config.toml
n_head = 4
norm = "rmsnorm"
positions = "rope"
qk_norm = true
attn_scale = 0.263
bias = "none"
tie_embeddings = true
parallel_block = false
init_std_up = 0.0442
lr_head = 0.00629
schedule = "wsd"
seq_len = 256
doc_mask = true
z_loss = 1e-05
train_tokens = 97400000
Each number is 200 + 40 x the weight over its row's rms, rounded and kept within 0 to 999. Layers, rows and columns count from 0. The size before them is the row's rms in percent of the matrix's.

# down: layer 3 MLP down (transposed), 320x128, rms 0.233, rows 185-202, columns 0-127
# gate: layer 3 MLP gate, 320x128, rms 0.378, rows 186-203, columns 0-127
# up: layer 3 MLP up, 320x128, rms 0.402, rows 186-203, columns 0-127
down185,094,159,249,197,209,175,187,198,209,166,195,212,154,291,163,247,244,234,174,137,215,212,211,213,230,272,223,177,225,199,219,162,240,279,194,277,188,195,252,243,203,152,183,209,160,251,214,139,151,278,198,115,237,184,219,232,127,259,225,215,173,169,243,164,169,262,184,162,260,167,196,191,248,191,304,207,164,243,235,116,239,206,224,148,205,194,178,188,169,193,99,188,155,239,297,207,162,227,161,181,135,218,232,216,180,224,209,175,179,225,194,188,205,205,222,189,247,277,173,158,167,172,144,253,188,153,218,209,142
gate186,105,184,159,110,201,218,182,196,214,138,313,206,192,232,177,169,169,123,214,129,217,198,236,203,235,135,212,256,193,194,200,134,215,220,187,187,237,184,279,175,292,202,197,139,195,175,265,218,234,219,113,194,208,217,188,164,114,190,218,233,244,206,184,234,227,193,208,218,160,175,234,123,241,122,185,230,206,165,149,215,180,159,243,150,194,199,236,256,124,226,222,148,221,222,223,149,272,194,192,208,195,180,181,230,182,152,182,218,149,145,226,203,201,226,185,121,209,232,161,184,198,145,226,294,216,125,154,234,239
up186,101,204,221,168,233,198,187,213,220,218,222,174,166,239,199,186,204,154,201,150,204,252,189,178,146,188,178,201,215,245,209,203,224,208,185,167,207,236,186,283,154,139,218,212,188,201,192,164,182,238,315,210,106,242,159,200,271,227,236,191,215,255,196,255,151,199,174,300,152,187,241,209,192,259,206,234,155,271,199,241,159,150,132,188,171,250,162,135,106,207,259,156,241,221,171,227,231,235,207,204,212,233,36,225,200,167,253,194,210,162,237,166,212,198,212,193,159,140,235,233,210,140,191,165,174,154,228,177,240
down186,100,195,279,260,214,265,235,205,197,288,223,204,168,212,224,214,164,172,183,159,284,239,263,276,245,162,163,195,211,184,193,200,157,230,208,204,188,175,202,229,121,234,184,213,212,197,218,164,115,204,213,176,299,185,208,257,260,226,191,211,195,211,235,213,119,180,203,253,211,177,216,261,217,136,282,225,276,240,175,198,228,113,181,190,169,170,226,215,252,289,238,228,149,171,266,143,227,182,249,247,213,230,181,189,231,174,191,121,228,175,220,224,186,253,143,198,231,200,238,161,182,209,134,162,180,186,132,229,179
gate187,095,213,178,248,112,152,147,196,189,140,289,147,174,225,147,159,257,226,211,222,199,173,202,201,188,191,140,193,123,229,176,165,232,184,191,221,206,223,184,213,212,207,267,241,195,214,233,193,184,226,200,256,185,216,253,104,147,218,259,225,151,197,204,168,223,200,211,312,201,192,231,98,239,234,190,244,218,218,191,199,146,191,254,221,271,148,176,224,145,194,182,197,147,180,156,161,135,210,240,152,281,276,158,183,197,248,223,185,199,192,210,192,173,189,173,178,157,211,60,181,199,201,236,213,226,152,141,190,207
up187,102,172,229,227,233,247,217,206,152,190,178,161,190,212,214,232,232,178,217,175,101,149,248,222,221,213,173,218,223,203,237,177,178,213,245,168,247,227,205,269,177,283,225,248,210,183,241,160,233,202,226,274,171,185,211,148,133,272,220,187,190,151,214,96,155,188,163,202,134,224,226,124,269,149,144,208,225,254,148,185,142,173,211,246,175,184,238,153,210,269,175,179,177,256,136,173,198,215,201,300,234,165,203,208,192,162,205,134,193,238,174,198,291,191,175,193,207,157,177,177,156,256,212,223,238,132,217,120,248
down187,096,258,233,166,301,252,196,162,206,123,156,235,158,142,201,162,198,215,132,254,199,184,221,232,172,166,210,183,214,228,203,272,138,130,157,209,160,248,215,147,226,157,166,211,232,212,229,195,137,135,191,126,135,198,199,220,186,176,155,144,213,172,155,224,185,221,251,91,273,219,217,195,142,204,219,259,192,169,248,200,238,191,220,197,192,267,199,224,123,233,146,211,188,195,266,223,193,213,158,175,174,227,216,182,272,226,125,182,167,125,165,171,213,221,225,255,298,181,220,170,224,235,170,194,219,170,177,182,195
gate188,105,161,150,186,194,199,270,226,199,146,192,306,144,195,142,172,240,252,164,183,159,254,239,182,199,221,174,227,209,279,233,218,188,196,180,183,263,296,173,227,205,159,141,243,129,219,174,239,276,210,169,177,198,226,206,200,209,121,187,160,175,223,201,225,193,186,228,167,202,125,195,197,260,203,190,210,263,255,214,238,136,196,217,213,213,272,209,252,111,222,227,192,226,118,212,190,214,220,162,215,130,92,184,221,147,232,157,191,209,131,173,209,240,253,186,222,239,155,244,202,222,225,265,221,213,274,221,195,184
up188,110,316,217,232,193,207,144,120,220,216,216,164,117,269,201,266,244,275,220,221,294,179,200,178,137,210,148,224,237,162,247,141,231,160,213,216,177,151,209,124,142,210,237,188,191,161,275,192,211,233,234,189,165,212,167,166,224,204,142,293,165,165,224,215,195,295,205,274,188,268,179,218,249,203,158,227,221,206,207,203,200,172,134,220,200,181,184,168,231,126,186,194,236,172,147,195,175,233,235,212,205,218,187,177,164,184,218,230,210,241,197,200,180,158,197,125,166,194,232,195,283,123,219,216,227,205,229,154,243
down188,106,207,304,282,210,211,218,191,239,199,194,229,168,130,166,135,149,157,208,230,158,186,196,215,205,178,208,222,188,120,234,186,192,169,201,197,212,82,215,188,151,229,273,209,238,203,180,194,167,165,189,306,209,216,214,158,180,205,176,164,171,182,177,197,276,199,209,235,234,191,199,229,212,228,223,202,223,253,201,202,173,313,292,213,104,243,223,131,163,168,167,215,156,213,161,220,193,256,248,284,184,149,188,167,211,228,229,183,145,178,247,231,157,104,152,168,196,179,200,206,190,129,181,230,207,201,172,149,211
gate189,104,183,226,232,226,232,169,218,238,246,228,258,185,207,251,258,180,251,203,121,237,187,190,216,188,135,225,279,277,231,271,172,240,151,218,201,211,169,257,188,218,201,131,167,185,178,233,251,158,221,264,218,180,156,156,166,214,211,201,231,222,180,189,213,261,209,159,261,215,167,239,163,233,201,167,244,189,196,246,177,152,184,180,161,185,189,223,228,182,231,264,137,275,200,187,243,206,155,246,234,249,165,151,155,181,166,243,276,221,204,145,260,160,206,268,199,170,155,213,209,93,142,178,282,169,198,184,106,249
up189,114,216,170,255,193,195,163,215,307,225,163,304,223,257,181,229,216,232,240,178,206,191,176,205,148,171,229,291,278,145,271,163,251,189,190,174,181,186,255,221,205,145,206,154,182,104,156,264,176,210,261,193,141,154,167,127,207,117,212,199,180,204,185,185,234,234,131,195,236,141,197,217,227,214,162,179,270,173,188,220,202,174,229,153,251,173,186,181,238,237,214,197,185,199,230,216,186,197,152,156,262,159,216,198,179,134,186,228,167,261,225,264,266,204,170,162,201,192,170,208,147,222,237,178,187,188,147,179,297
down189,124,187,240,170,179,210,225,189,223,242,260,197,225,233,284,146,151,212,156,273,194,217,167,242,203,149,254,202,164,286,252,134,149,190,139,266,227,165,207,164,164,193,222,157,133,163,231,206,267,220,209,167,159,124,162,161,191,92,111,153,115,185,203,196,213,155,175,268,197,206,180,170,173,215,216,205,190,201,197,172,205,252,160,227,156,171,169,174,228,120,213,186,188,199,185,186,144,228,238,183,194,157,136,211,211,194,211,235,176,259,151,211,192,135,224,227,143,231,224,183,162,185,141,180,238,196,93,167,196
gate190,100,169,194,179,165,198,165,193,164,175,174,273,157,165,258,248,190,159,233,237,134,171,213,174,155,206,141,187,219,205,184,181,153,134,167,213,216,208,217,189,234,225,255,252,173,232,217,206,277,241,205,181,200,160,210,162,220,232,232,186,239,256,218,190,174,193,143,252,213,166,279,240,145,159,197,171,242,293,235,143,258,233,147,163,144,204,217,157,135,185,162,243,229,192,187,255,214,177,172,189,221,167,263,243,155,281,201,225,165,129,211,252,182,246,117,242,186,219,220,244,117,238,217,217,239,277,190,121,133
up190,098,207,186,126,314,162,229,188,223,144,199,240,244,194,181,249,179,225,171,147,183,214,228,266,241,292,277,207,198,165,276,215,185,239,215,198,236,221,197,192,170,147,165,121,188,177,181,179,168,191,185,170,171,197,165,222,158,210,162,213,237,211,261,195,93,176,187,162,213,260,207,166,218,218,214,185,180,134,177,296,160,200,269,163,260,246,219,198,174,236,266,162,263,243,166,202,203,211,238,239,259,226,155,141,175,189,244,107,228,214,275,173,200,217,241,171,163,165,209,210,192,248,214,166,214,231,240,261,201
down190,108,142,139,189,252,172,222,240,191,117,229,116,241,200,178,243,240,181,159,166,270,252,232,207,192,264,263,153,235,139,219,226,196,188,214,145,227,225,159,157,203,184,146,256,205,218,190,211,169,241,191,166,141,154,207,184,145,89,160,181,161,178,169,125,233,167,182,220,192,136,164,123,203,262,195,193,200,285,201,196,175,226,228,224,231,213,218,203,217,201,235,189,161,191,206,236,212,226,170,207,297,170,93,172,243,140,213,229,199,219,191,207,180,209,246,199,248,139,204,148,201,175,284,240,188,141,183,221,154
gate191,100,184,142,250,181,112,211,210,217,218,194,182,278,185,176,216,271,180,228,217,235,235,201,170,128,241,135,183,214,195,159,175,245,142,170,135,189,168,237,226,273,124,151,190,204,172,231,209,299,244,209,256,206,181,171,229,218,198,206,158,291,249,191,208,209,207,242,230,176,184,203,187,200,215,222,192,227,165,231,131,153,246,173,117,195,244,231,235,207,229,210,251,236,218,145,220,148,204,175,161,228,238,208,257,242,152,217,255,134,157,265,251,158,243,158,165,128,280,153,215,233,225,208,250,218,155,200,164,150
up191,098,239,226,275,212,197,263,257,216,144,200,216,258,253,204,178,199,179,225,162,140,153,136,167,193,240,253,242,183,167,217,191,183,186,263,179,230,190,199,168,194,219,162,186,210,162,159,190,241,240,182,238,131,160,197,218,175,195,209,199,231,239,215,196,150,212,177,200,173,127,323,149,300,159,205,224,227,262,160,302,201,137,176,271,253,228,193,239,195,190,216,128,233,166,248,176,165,170,155,156,194,202,263,218,229,214,225,151,195,155,200,230,231,231,130,208,229,170,81,248,201,228,244,174,226,248,188,205,209
down191,102,144,237,233,155,218,242,209,149,210,160,142,196,204,229,189,220,167,198,231,195,195,260,198,218,244,209,209,147,178,199,287,194,240,218,192,229,196,201,207,201,198,180,240,182,187,209,229,114,178,178,121,176,184,175,186,220,230,100,246,208,141,232,231,166,175,212,214,212,222,294,202,178,240,217,242,183,197,260,227,291,192,238,223,260,199,136,225,155,194,209,202,199,242,212,240,244,209,171,237,276,162,272,252,179,125,183,208,247,199,204,252,206,204,334,230,140,189,138,257,260,222,203,131,187,274,236,213,267
gate192,108,227,225,149,223,196,182,240,167,143,130,208,125,254,186,204,194,211,207,233,183,171,187,252,260,221,244,167,187,156,201,199,223,236,202,238,191,199,187,171,202,249,200,204,168,211,229,180,226,154,265,135,244,149,187,195,142,156,209,200,284,188,233,241,189,233,170,173,263,111,284,225,151,206,280,308,188,192,161,267,148,215,193,197,190,132,283,227,188,176,222,195,229,213,159,246,269,192,236,179,150,176,262,189,155,242,186,218,248,134,200,259,207,224,226,179,159,167,288,214,231,145,227,258,217,172,130,191,185
up192,101,201,293,157,237,156,142,255,147,177,172,167,155,188,223,263,176,140,243,189,100,159,228,206,179,209,183,179,218,172,192,191,244,222,161,197,242,248,165,211,129,270,257,209,158,227,213,152,204,214,251,167,188,147,211,204,186,187,247,202,178,215,227,277,228,180,162,200,207,210,151,203,200,168,237,236,182,232,159,218,147,180,157,243,232,139,216,224,244,207,247,179,272,257,274,244,286,153,269,205,172,209,140,218,196,227,206,206,211,182,142,255,271,153,269,173,195,125,280,155,227,203,159,198,156,217,183,211,145
down192,108,200,248,154,217,173,170,274,149,134,165,176,121,160,199,205,250,183,175,194,231,269,204,167,271,225,181,239,203,126,142,171,250,151,152,169,278,162,186,222,234,237,150,191,184,236,178,227,211,252,232,137,220,144,266,215,174,212,72,219,209,223,186,148,186,225,135,172,170,175,234,167,172,184,207,197,233,223,140,247,224,223,170,202,236,209,289,266,235,182,228,144,258,226,264,132,239,193,190,216,176,152,197,200,168,242,223,222,246,169,204,167,244,160,260,200,144,230,291,162,196,178,209,205,173,227,212,195,191
gate193,106,187,229,206,213,204,236,253,227,179,191,236,245,273,220,200,264,220,249,242,227,168,194,208,150,236,147,188,283,192,192,192,218,199,200,202,179,148,143,184,215,211,198,216,300,179,230,200,221,209,178,208,191,212,178,267,211,203,252,179,164,197,206,123,165,187,216,112,191,141,118,242,209,170,169,246,197,261,277,277,203,195,154,202,184,208,153,228,200,216,210,104,172,161,204,199,161,245,176,121,182,165,158,203,259,130,199,260,248,146,126,129,133,212,161,286,229,198,207,288,191,133,164,194,193,213,180,186,216
up193,102,199,204,221,188,251,147,160,234,205,198,226,167,193,167,218,171,217,163,189,183,207,273,172,202,224,205,193,182,188,166,129,263,178,194,205,244,184,266,108,210,224,275,136,163,205,233,230,227,136,117,237,250,188,193,229,134,193,237,222,221,188,220,216,192,225,134,193,172,227,256,204,204,185,143,171,253,214,157,139,185,275,280,268,199,243,224,251,209,182,254,176,179,129,201,221,257,139,317,235,230,186,204,209,166,272,208,125,138,205,248,172,212,194,298,214,132,239,188,243,185,234,181,218,160,209,209,193,177
down193,105,235,248,278,159,254,168,222,199,170,161,182,197,235,138,220,169,173,192,151,225,148,222,199,207,190,179,181,192,177,165,211,178,225,289,105,148,48,146,239,141,170,244,199,220,169,177,185,240,202,239,256,209,211,295,233,243,216,206,190,203,205,216,209,152,200,186,269,201,207,317,200,196,202,207,235,135,231,238,193,278,228,270,267,206,203,158,180,176,218,189,169,200,170,88,168,248,165,231,147,200,191,179,186,184,226,209,199,143,162,156,227,241,159,228,222,223,251,209,183,208,217,160,169,196,192,170,156,189
gate194,100,226,137,260,219,211,92,162,148,179,253,184,190,199,215,171,224,169,193,133,156,133,220,153,242,240,234,296,227,286,144,144,237,270,194,199,162,162,204,213,166,205,242,193,217,226,235,157,170,259,170,217,220,191,228,123,221,213,230,153,188,212,144,191,253,208,231,200,214,209,144,197,244,164,258,212,223,201,202,319,247,130,225,147,194,179,196,259,201,265,152,202,162,207,192,221,206,131,192,236,182,205,237,171,158,246,147,261,129,192,125,171,251,160,189,204,191,217,198,159,198,152,213,186,196,263,163,210,194
up194,095,173,185,250,199,216,158,161,212,163,161,163,260,272,170,274,279,273,225,148,221,222,265,240,279,184,200,290,157,232,122,165,218,177,238,192,167,187,204,225,230,270,184,175,287,164,222,193,214,188,229,181,186,161,170,191,274,220,249,152,210,178,136,216,267,258,164,224,237,121,155,171,192,256,156,208,225,231,214,214,195,184,184,172,202,190,181,216,176,268,230,180,103,271,216,203,236,191,215,205,192,197,271,158,203,174,114,206,181,169,119,184,233,217,224,181,199,244,194,192,163,251,214,225,169,256,201,163,156
down194,100,274,197,219,258,274,182,153,163,241,192,151,207,189,198,165,255,205,233,130,252,172,228,227,136,196,253,222,202,264,221,199,146,214,236,206,150,252,193,195,170,211,190,281,216,218,138,182,147,249,230,241,248,155,216,264,153,266,276,162,128,192,218,141,212,150,171,166,232,154,135,188,169,211,208,226,159,197,250,244,270,121,178,217,194,205,178,210,184,206,189,144,200,163,298,223,215,124,210,234,173,157,206,195,192,244,213,195,246,147,191,235,196,194,180,243,144,224,185,262,194,193,175,191,218,265,166,103,165
gate195,041,160,195,320,214,199,193,302,269,211,218,179,182,223,186,328,142,232,213,140,169,246,222,169,192,257,194,180,208,190,245,168,194,202,141,225,190,246,213,175,134,240,197,152,221,185,189,192,271,190,242,164,208,131,166,157,178,193,259,212,223,203,249,231,203,193,179,151,231,195,199,172,217,203,200,158,177,152,182,259,151,178,199,170,129,274,147,217,177,238,137,234,180,201,180,169,171,204,206,200,180,140,228,223,212,142,236,237,198,142,149,270,201,232,258,193,241,239,276,145,269,204,264,221,132,226,204,229,207
up195,042,166,149,277,183,254,210,220,266,221,225,222,192,152,140,284,114,215,225,168,167,245,160,190,199,205,220,206,208,184,260,155,150,240,177,214,204,265,147,172,164,214,235,181,224,143,161,228,277,160,256,160,190,175,167,123,223,186,227,231,175,220,246,240,217,149,190,153,214,223,180,151,214,220,213,146,207,152,169,266,169,244,184,196,152,239,160,262,181,286,184,233,142,196,225,156,122,259,153,200,155,169,224,182,176,192,212,202,164,204,157,260,211,204,227,203,238,157,219,220,316,216,280,217,142,203,233,234,236
down195,041,172,168,260,193,266,238,127,232,178,191,163,171,90,213,181,140,231,174,112,258,214,172,221,221,193,269,93,222,220,262,192,186,168,213,194,228,256,206,174,175,149,169,231,229,184,189,184,240,209,220,124,140,249,202,150,260,252,215,197,170,231,199,179,174,162,161,201,165,176,223,207,121,229,221,183,180,183,173,186,161,252,246,185,186,152,164,202,260,229,171,224,238,238,196,205,142,209,221,162,253,140,156,188,298,252,205,158,149,188,216,123,262,127,214,194,129,156,213,218,204,199,197,178,177,215,219,182,130
gate196,100,160,160,264,235,231,152,185,138,188,154,268,244,191,179,280,236,216,229,243,247,170,186,214,145,182,181,221,265,167,208,257,193,166,224,114,139,209,232,169,201,129,250,182,161,261,165,165,146,168,148,194,199,215,308,168,169,181,236,152,192,180,208,226,287,160,248,176,200,233,232,225,225,168,223,135,202,170,149,197,157,130,189,248,200,199,104,138,219,213,178,193,257,194,186,208,212,111,239,197,247,209,217,204,130,153,190,220,160,178,199,236,193,194,169,149,224,181,125,187,169,169,249,228,180,187,272,198,228
up196,102,222,213,153,197,214,176,223,216,174,213,171,176,182,251,88,194,148,166,219,168,227,188,255,272,206,223,146,135,218,218,171,197,203,161,235,322,230,172,240,196,215,130,185,225,119,159,219,185,225,206,199,183,217,124,165,245,105,161,220,244,172,196,207,127,246,202,149,159,190,188,226,202,243,155,285,190,232,176,196,267,239,175,210,243,247,214,155,189,169,209,187,191,186,227,213,175,225,177,202,203,260,209,140,200,241,160,175,216,212,202,152,212,211,184,243,241,231,293,195,248,185,200,199,317,209,145,218,103
down196,099,219,119,167,188,188,229,233,174,200,186,321,266,186,234,269,185,257,224,140,227,195,166,220,258,193,118,212,271,191,229,209,178,207,254,170,129,251,129,161,164,181,203,203,143,145,193,178,239,192,208,239,134,228,233,137,154,249,229,150,202,146,180,236,231,212,212,155,201,218,156,136,205,131,275,179,163,204,158,228,217,186,260,204,220,200,204,105,213,235,157,275,200,187,218,188,221,267,164,236,164,147,126,228,188,151,234,231,177,197,204,248,183,166,245,227,207,225,153,198,182,161,246,175,193,171,180,256,220
gate197,109,152,225,241,254,193,215,185,235,170,239,260,244,167,204,263,150,214,230,165,141,233,226,243,175,178,254,191,260,199,203,203,259,219,124,215,163,269,235,163,206,182,189,164,173,198,211,250,148,208,124,212,170,238,202,168,173,209,231,167,226,176,187,232,227,87,230,151,263,131,202,190,250,168,191,149,211,185,274,177,207,161,198,248,199,188,190,125,223,218,217,266,152,207,231,271,245,237,207,166,209,273,178,273,164,156,164,222,220,136,214,177,109,240,239,205,236,219,234,192,278,251,272,149,188,186,192,247,182
up197,108,214,184,218,254,281,231,216,201,193,231,197,186,222,175,186,194,132,154,264,141,206,231,212,218,223,226,185,206,151,221,186,223,165,271,178,151,143,211,236,157,287,254,212,228,228,184,143,164,176,116,258,167,102,183,144,210,154,182,119,301,160,191,148,220,237,258,256,180,230,239,168,204,199,176,188,184,199,174,228,242,252,190,113,166,121,224,182,257,244,203,148,221,224,175,146,165,144,226,219,260,241,229,209,149,220,161,254,195,192,165,219,223,166,237,202,217,208,165,182,227,176,164,161,235,268,162,187,262
down197,109,157,213,115,239,211,167,211,202,170,118,195,202,264,215,238,175,212,188,231,224,235,129,183,246,206,187,205,201,185,147,188,239,218,216,192,206,156,173,270,233,206,199,259,321,143,270,210,212,239,183,206,140,220,142,201,235,208,200,157,284,206,256,108,195,246,278,236,251,176,240,226,195,127,261,239,244,94,232,177,195,191,233,194,182,244,210,89,212,239,191,211,214,184,147,234,187,267,191,242,193,286,212,236,226,198,242,208,209,209,206,217,207,169,226,181,162,210,235,184,266,214,181,175,220,146,185,233,194
gate198,098,157,261,238,160,182,119,177,153,161,220,185,114,133,193,229,198,188,224,192,209,181,251,172,209,177,99,218,213,237,156,205,205,244,265,213,182,226,273,194,135,246,261,179,208,226,224,265,201,198,217,208,248,236,202,140,197,263,216,183,182,217,225,238,181,204,191,197,221,232,232,151,195,258,177,151,171,236,177,256,181,128,197,164,222,166,212,206,192,197,205,165,236,223,106,180,210,275,64,218,208,190,209,311,185,201,172,175,141,148,218,252,123,265,221,175,209,222,180,186,198,141,229,265,169,214,223,195,192
up198,094,218,217,176,179,281,177,181,219,128,245,236,282,239,216,175,159,199,141,263,283,205,189,203,183,267,222,224,182,182,215,200,236,214,199,209,209,237,177,158,134,240,177,239,251,217,274,239,168,246,166,286,148,260,217,228,251,216,278,204,204,221,182,128,192,230,203,184,239,153,130,234,227,210,159,128,230,245,157,170,298,259,195,190,170,249,218,121,208,148,174,226,157,139,230,231,251,212,146,181,212,215,172,230,164,161,215,131,201,209,209,246,193,234,235,251,212,223,235,151,266,143,215,191,156,179,174,212,194
down198,093,187,127,204,222,215,153,252,229,98,227,218,263,184,225,261,160,225,199,281,192,197,169,206,190,232,188,216,186,175,265,121,204,199,161,188,182,158,244,218,207,202,175,169,265,236,219,175,186,256,254,222,156,211,117,252,181,155,205,198,176,146,213,176,191,204,199,284,214,117,185,254,200,196,269,155,218,155,138,166,244,189,166,192,242,156,203,202,256,206,195,216,204,203,164,201,147,261,187,177,204,249,164,205,140,145,212,273,113,199,142,175,230,193,269,193,212,181,148,198,287,156,176,214,216,180,131,252,275
gate199,098,253,150,151,213,211,204,269,241,196,246,218,232,248,151,265,240,186,122,241,168,180,249,218,194,168,154,254,163,277,171,163,201,162,229,184,165,166,147,282,243,198,284,175,253,172,299,188,155,202,221,216,200,217,220,187,229,242,179,211,152,197,159,136,200,183,199,257,223,210,222,176,236,220,124,209,214,259,185,260,246,194,239,196,275,108,214,204,204,176,102,209,183,199,180,141,221,140,203,249,213,214,138,220,224,245,262,171,228,259,129,205,155,190,198,281,178,236,218,207,217,241,200,180,184,200,206,240,225
up199,105,273,143,165,241,189,188,221,203,246,291,294,221,207,159,207,272,144,144,162,178,225,178,215,216,237,176,285,163,208,160,169,227,119,139,130,241,209,169,211,282,188,244,218,209,198,246,186,115,174,199,232,178,239,243,158,168,273,199,225,200,175,202,148,229,168,195,266,213,175,204,239,262,205,200,201,192,251,151,145,203,178,168,105,178,147,183,212,200,162,167,195,157,198,234,130,216,168,196,287,133,229,191,229,222,207,246,188,238,230,175,202,188,192,243,210,131,168,213,234,229,206,138,178,173,191,152,255,236
down199,104,179,223,127,196,232,239,182,204,226,208,213,166,175,235,175,177,173,217,230,209,272,256,216,187,182,180,121,167,207,179,197,271,187,211,129,242,155,191,234,152,210,152,256,279,194,257,270,276,215,238,173,199,225,129,164,274,111,141,199,166,204,246,289,194,172,130,166,188,189,241,230,256,194,233,157,162,223,259,211,203,177,277,191,206,129,210,142,242,153,188,217,201,224,212,200,219,271,164,255,253,127,214,242,178,219,199,239,213,159,235,160,271,139,208,156,180,219,240,187,195,143,228,215,178,180,161,242,183
gate200,092,216,204,191,161,167,212,148,205,242,197,208,230,177,167,222,152,194,218,181,205,172,261,237,77,235,218,235,249,238,219,185,230,172,173,161,209,223,153,183,233,248,210,235,133,257,141,164,220,141,237,230,206,214,141,224,234,198,244,149,251,200,169,97,183,179,227,120,175,230,175,264,167,193,235,162,196,167,169,166,139,158,161,154,233,197,193,188,119,224,218,242,208,207,138,253,256,157,187,151,241,195,233,156,185,173,266,245,271,171,165,210,126,196,186,182,280,193,208,218,174,171,184,213,116,194,95,230,194
up200,094,156,207,194,242,196,224,215,190,166,276,206,186,210,267,187,232,168,179,226,164,270,201,143,319,203,177,267,139,190,127,187,156,220,219,211,197,201,260,202,136,164,180,200,279,171,177,196,234,252,204,212,241,177,235,145,159,230,169,276,149,223,249,234,239,281,180,224,240,200,203,189,264,213,195,219,255,327,236,211,183,212,220,216,210,218,192,199,224,175,158,98,198,183,230,190,203,214,215,195,192,213,210,142,233,208,182,117,203,152,245,211,229,189,228,175,126,184,178,184,234,275,236,185,284,232,227,248,145
down200,107,224,191,164,138,175,199,214,201,215,218,202,217,204,238,253,213,155,242,174,233,215,181,151,202,124,115,204,204,240,228,252,176,200,220,226,164,192,167,150,268,173,213,238,150,177,201,261,219,254,207,127,156,122,218,226,149,134,195,131,164,244,136,278,248,203,190,270,272,176,232,273,262,159,160,219,278,224,245,212,142,184,238,215,177,208,197,221,223,232,208,233,148,161,240,225,177,179,152,155,173,212,216,155,174,248,181,218,162,189,218,232,163,171,170,207,265,155,245,171,233,194,215,263,192,268,245,134,110
gate201,104,174,252,230,218,232,174,215,116,193,268,134,190,168,260,282,187,159,139,262,101,186,205,160,235,160,258,245,192,166,249,173,280,222,243,155,209,243,163,233,168,239,258,168,175,216,235,202,204,228,217,180,238,196,224,197,179,189,154,221,233,255,226,147,215,238,174,179,175,215,273,170,252,230,194,218,234,110,164,261,123,96,227,227,237,171,168,181,200,215,260,216,119,279,166,214,157,171,238,190,200,210,192,237,261,205,162,233,195,172,177,242,205,286,243,233,205,180,222,180,207,175,215,225,209,162,209,181,207
up201,102,211,211,261,217,247,176,182,232,162,172,266,262,257,201,173,208,170,152,176,205,219,251,261,184,138,174,237,268,134,81,229,167,261,150,147,224,265,277,123,280,217,177,141,223,203,218,203,254,203,204,236,168,177,203,211,137,159,221,195,236,164,253,269,180,102,215,216,148,160,169,203,192,211,239,191,164,209,198,179,210,263,266,215,135,196,196,221,197,221,198,220,197,186,243,136,167,185,187,212,230,201,208,285,177,219,214,152,267,219,229,204,181,204,213,154,212,211,172,192,232,192,238,145,231,246,203,258,117
down201,101,190,206,232,199,203,212,232,166,170,180,224,158,138,115,154,190,216,201,140,199,190,118,221,165,178,173,249,236,238,233,187,146,180,242,285,221,174,146,122,216,240,162,196,183,255,221,206,213,218,204,180,201,172,266,193,222,190,196,201,211,237,200,182,229,269,126,213,247,167,175,263,245,164,217,222,200,158,184,255,211,126,160,107,277,201,170,187,195,246,230,262,235,242,227,295,183,224,201,202,225,176,172,145,184,183,167,151,175,183,189,213,159,135,145,234,253,237,111,202,233,218,247,161,303,195,172,158,262
gate202,094,113,229,196,223,235,280,222,238,148,222,186,158,218,214,196,234,242,232,173,221,182,215,260,216,194,230,235,213,251,201,215,253,129,206,173,193,168,177,289,164,186,153,169,174,266,216,143,202,302,207,243,233,196,154,209,262,211,216,192,247,145,185,220,252,203,123,156,145,190,141,206,183,190,168,104,153,220,186,267,196,175,209,176,241,200,246,159,269,145,220,134,149,195,231,176,202,190,195,130,154,217,206,140,234,244,209,230,144,168,303,215,216,228,239,302,179,190,203,216,194,172,244,171,202,202,154,192,198
up202,099,220,225,237,164,202,185,96,198,210,171,210,178,263,174,229,190,149,205,227,206,188,186,204,209,220,243,222,244,163,148,225,180,233,148,220,141,238,193,153,184,162,281,214,178,187,143,226,241,195,153,189,285,229,158,202,180,176,188,308,201,178,143,163,133,225,211,204,267,152,195,245,178,292,148,240,208,175,197,195,126,239,166,232,180,166,218,247,100,246,185,231,215,187,326,172,185,227,198,259,185,209,197,228,169,244,175,215,228,229,230,216,203,120,198,214,246,251,208,188,241,281,130,171,220,232,160,176,219
down202,097,193,200,188,212,177,207,263,259,183,189,204,213,201,250,195,195,170,205,214,157,142,157,253,171,194,207,275,199,224,214,244,224,205,134,197,260,215,164,247,209,203,171,154,174,157,192,192,258,159,255,153,212,216,281,213,96,243,265,219,275,206,141,169,207,211,192,210,305,163,231,280,232,137,255,221,202,189,255,195,238,133,200,170,249,217,211,236,195,258,281,158,230,194,261,196,197,165,211,253,199,211,198,231,185,191,161,241,216,142,174,218,189,255,179,155,228,215,64,215,206,192,201,208,215,237,260,128,245
gate203,099,234,273,200,165,242,191,217,244,165,211,207,198,230,192,178,188,190,220,208,162,96,205,257,228,136,257,319,162,137,168,267,135,204,192,182,185,212,214,220,259,254,222,160,156,231,214,143,203,219,189,230,184,232,197,170,188,288,196,179,173,202,167,172,212,244,163,156,263,168,199,146,243,223,163,234,254,256,206,266,219,148,185,208,257,256,207,232,244,182,232,184,270,194,188,149,195,235,229,247,162,258,166,117,109,264,198,199,221,220,276,229,146,241,205,195,181,196,134,215,173,253,207,217,198,248,250,193,213
up203,104,241,205,237,208,266,188,187,90,253,235,192,251,167,205,159,221,261,154,247,299,237,165,203,144,274,130,181,254,231,171,171,181,215,178,224,119,74,174,220,278,193,234,196,270,136,202,219,207,203,193,241,176,217,217,217,215,201,173,196,207,205,181,197,222,247,180,93,209,169,161,149,217,224,187,156,140,217,172,164,202,229,250,163,225,224,200,188,248,193,193,215,147,170,224,159,212,236,209,196,249,199,210,211,194,184,270,230,198,187,172,182,149,182,249,150,134,213,206,235,196,291,219,180,295,154,213,208,190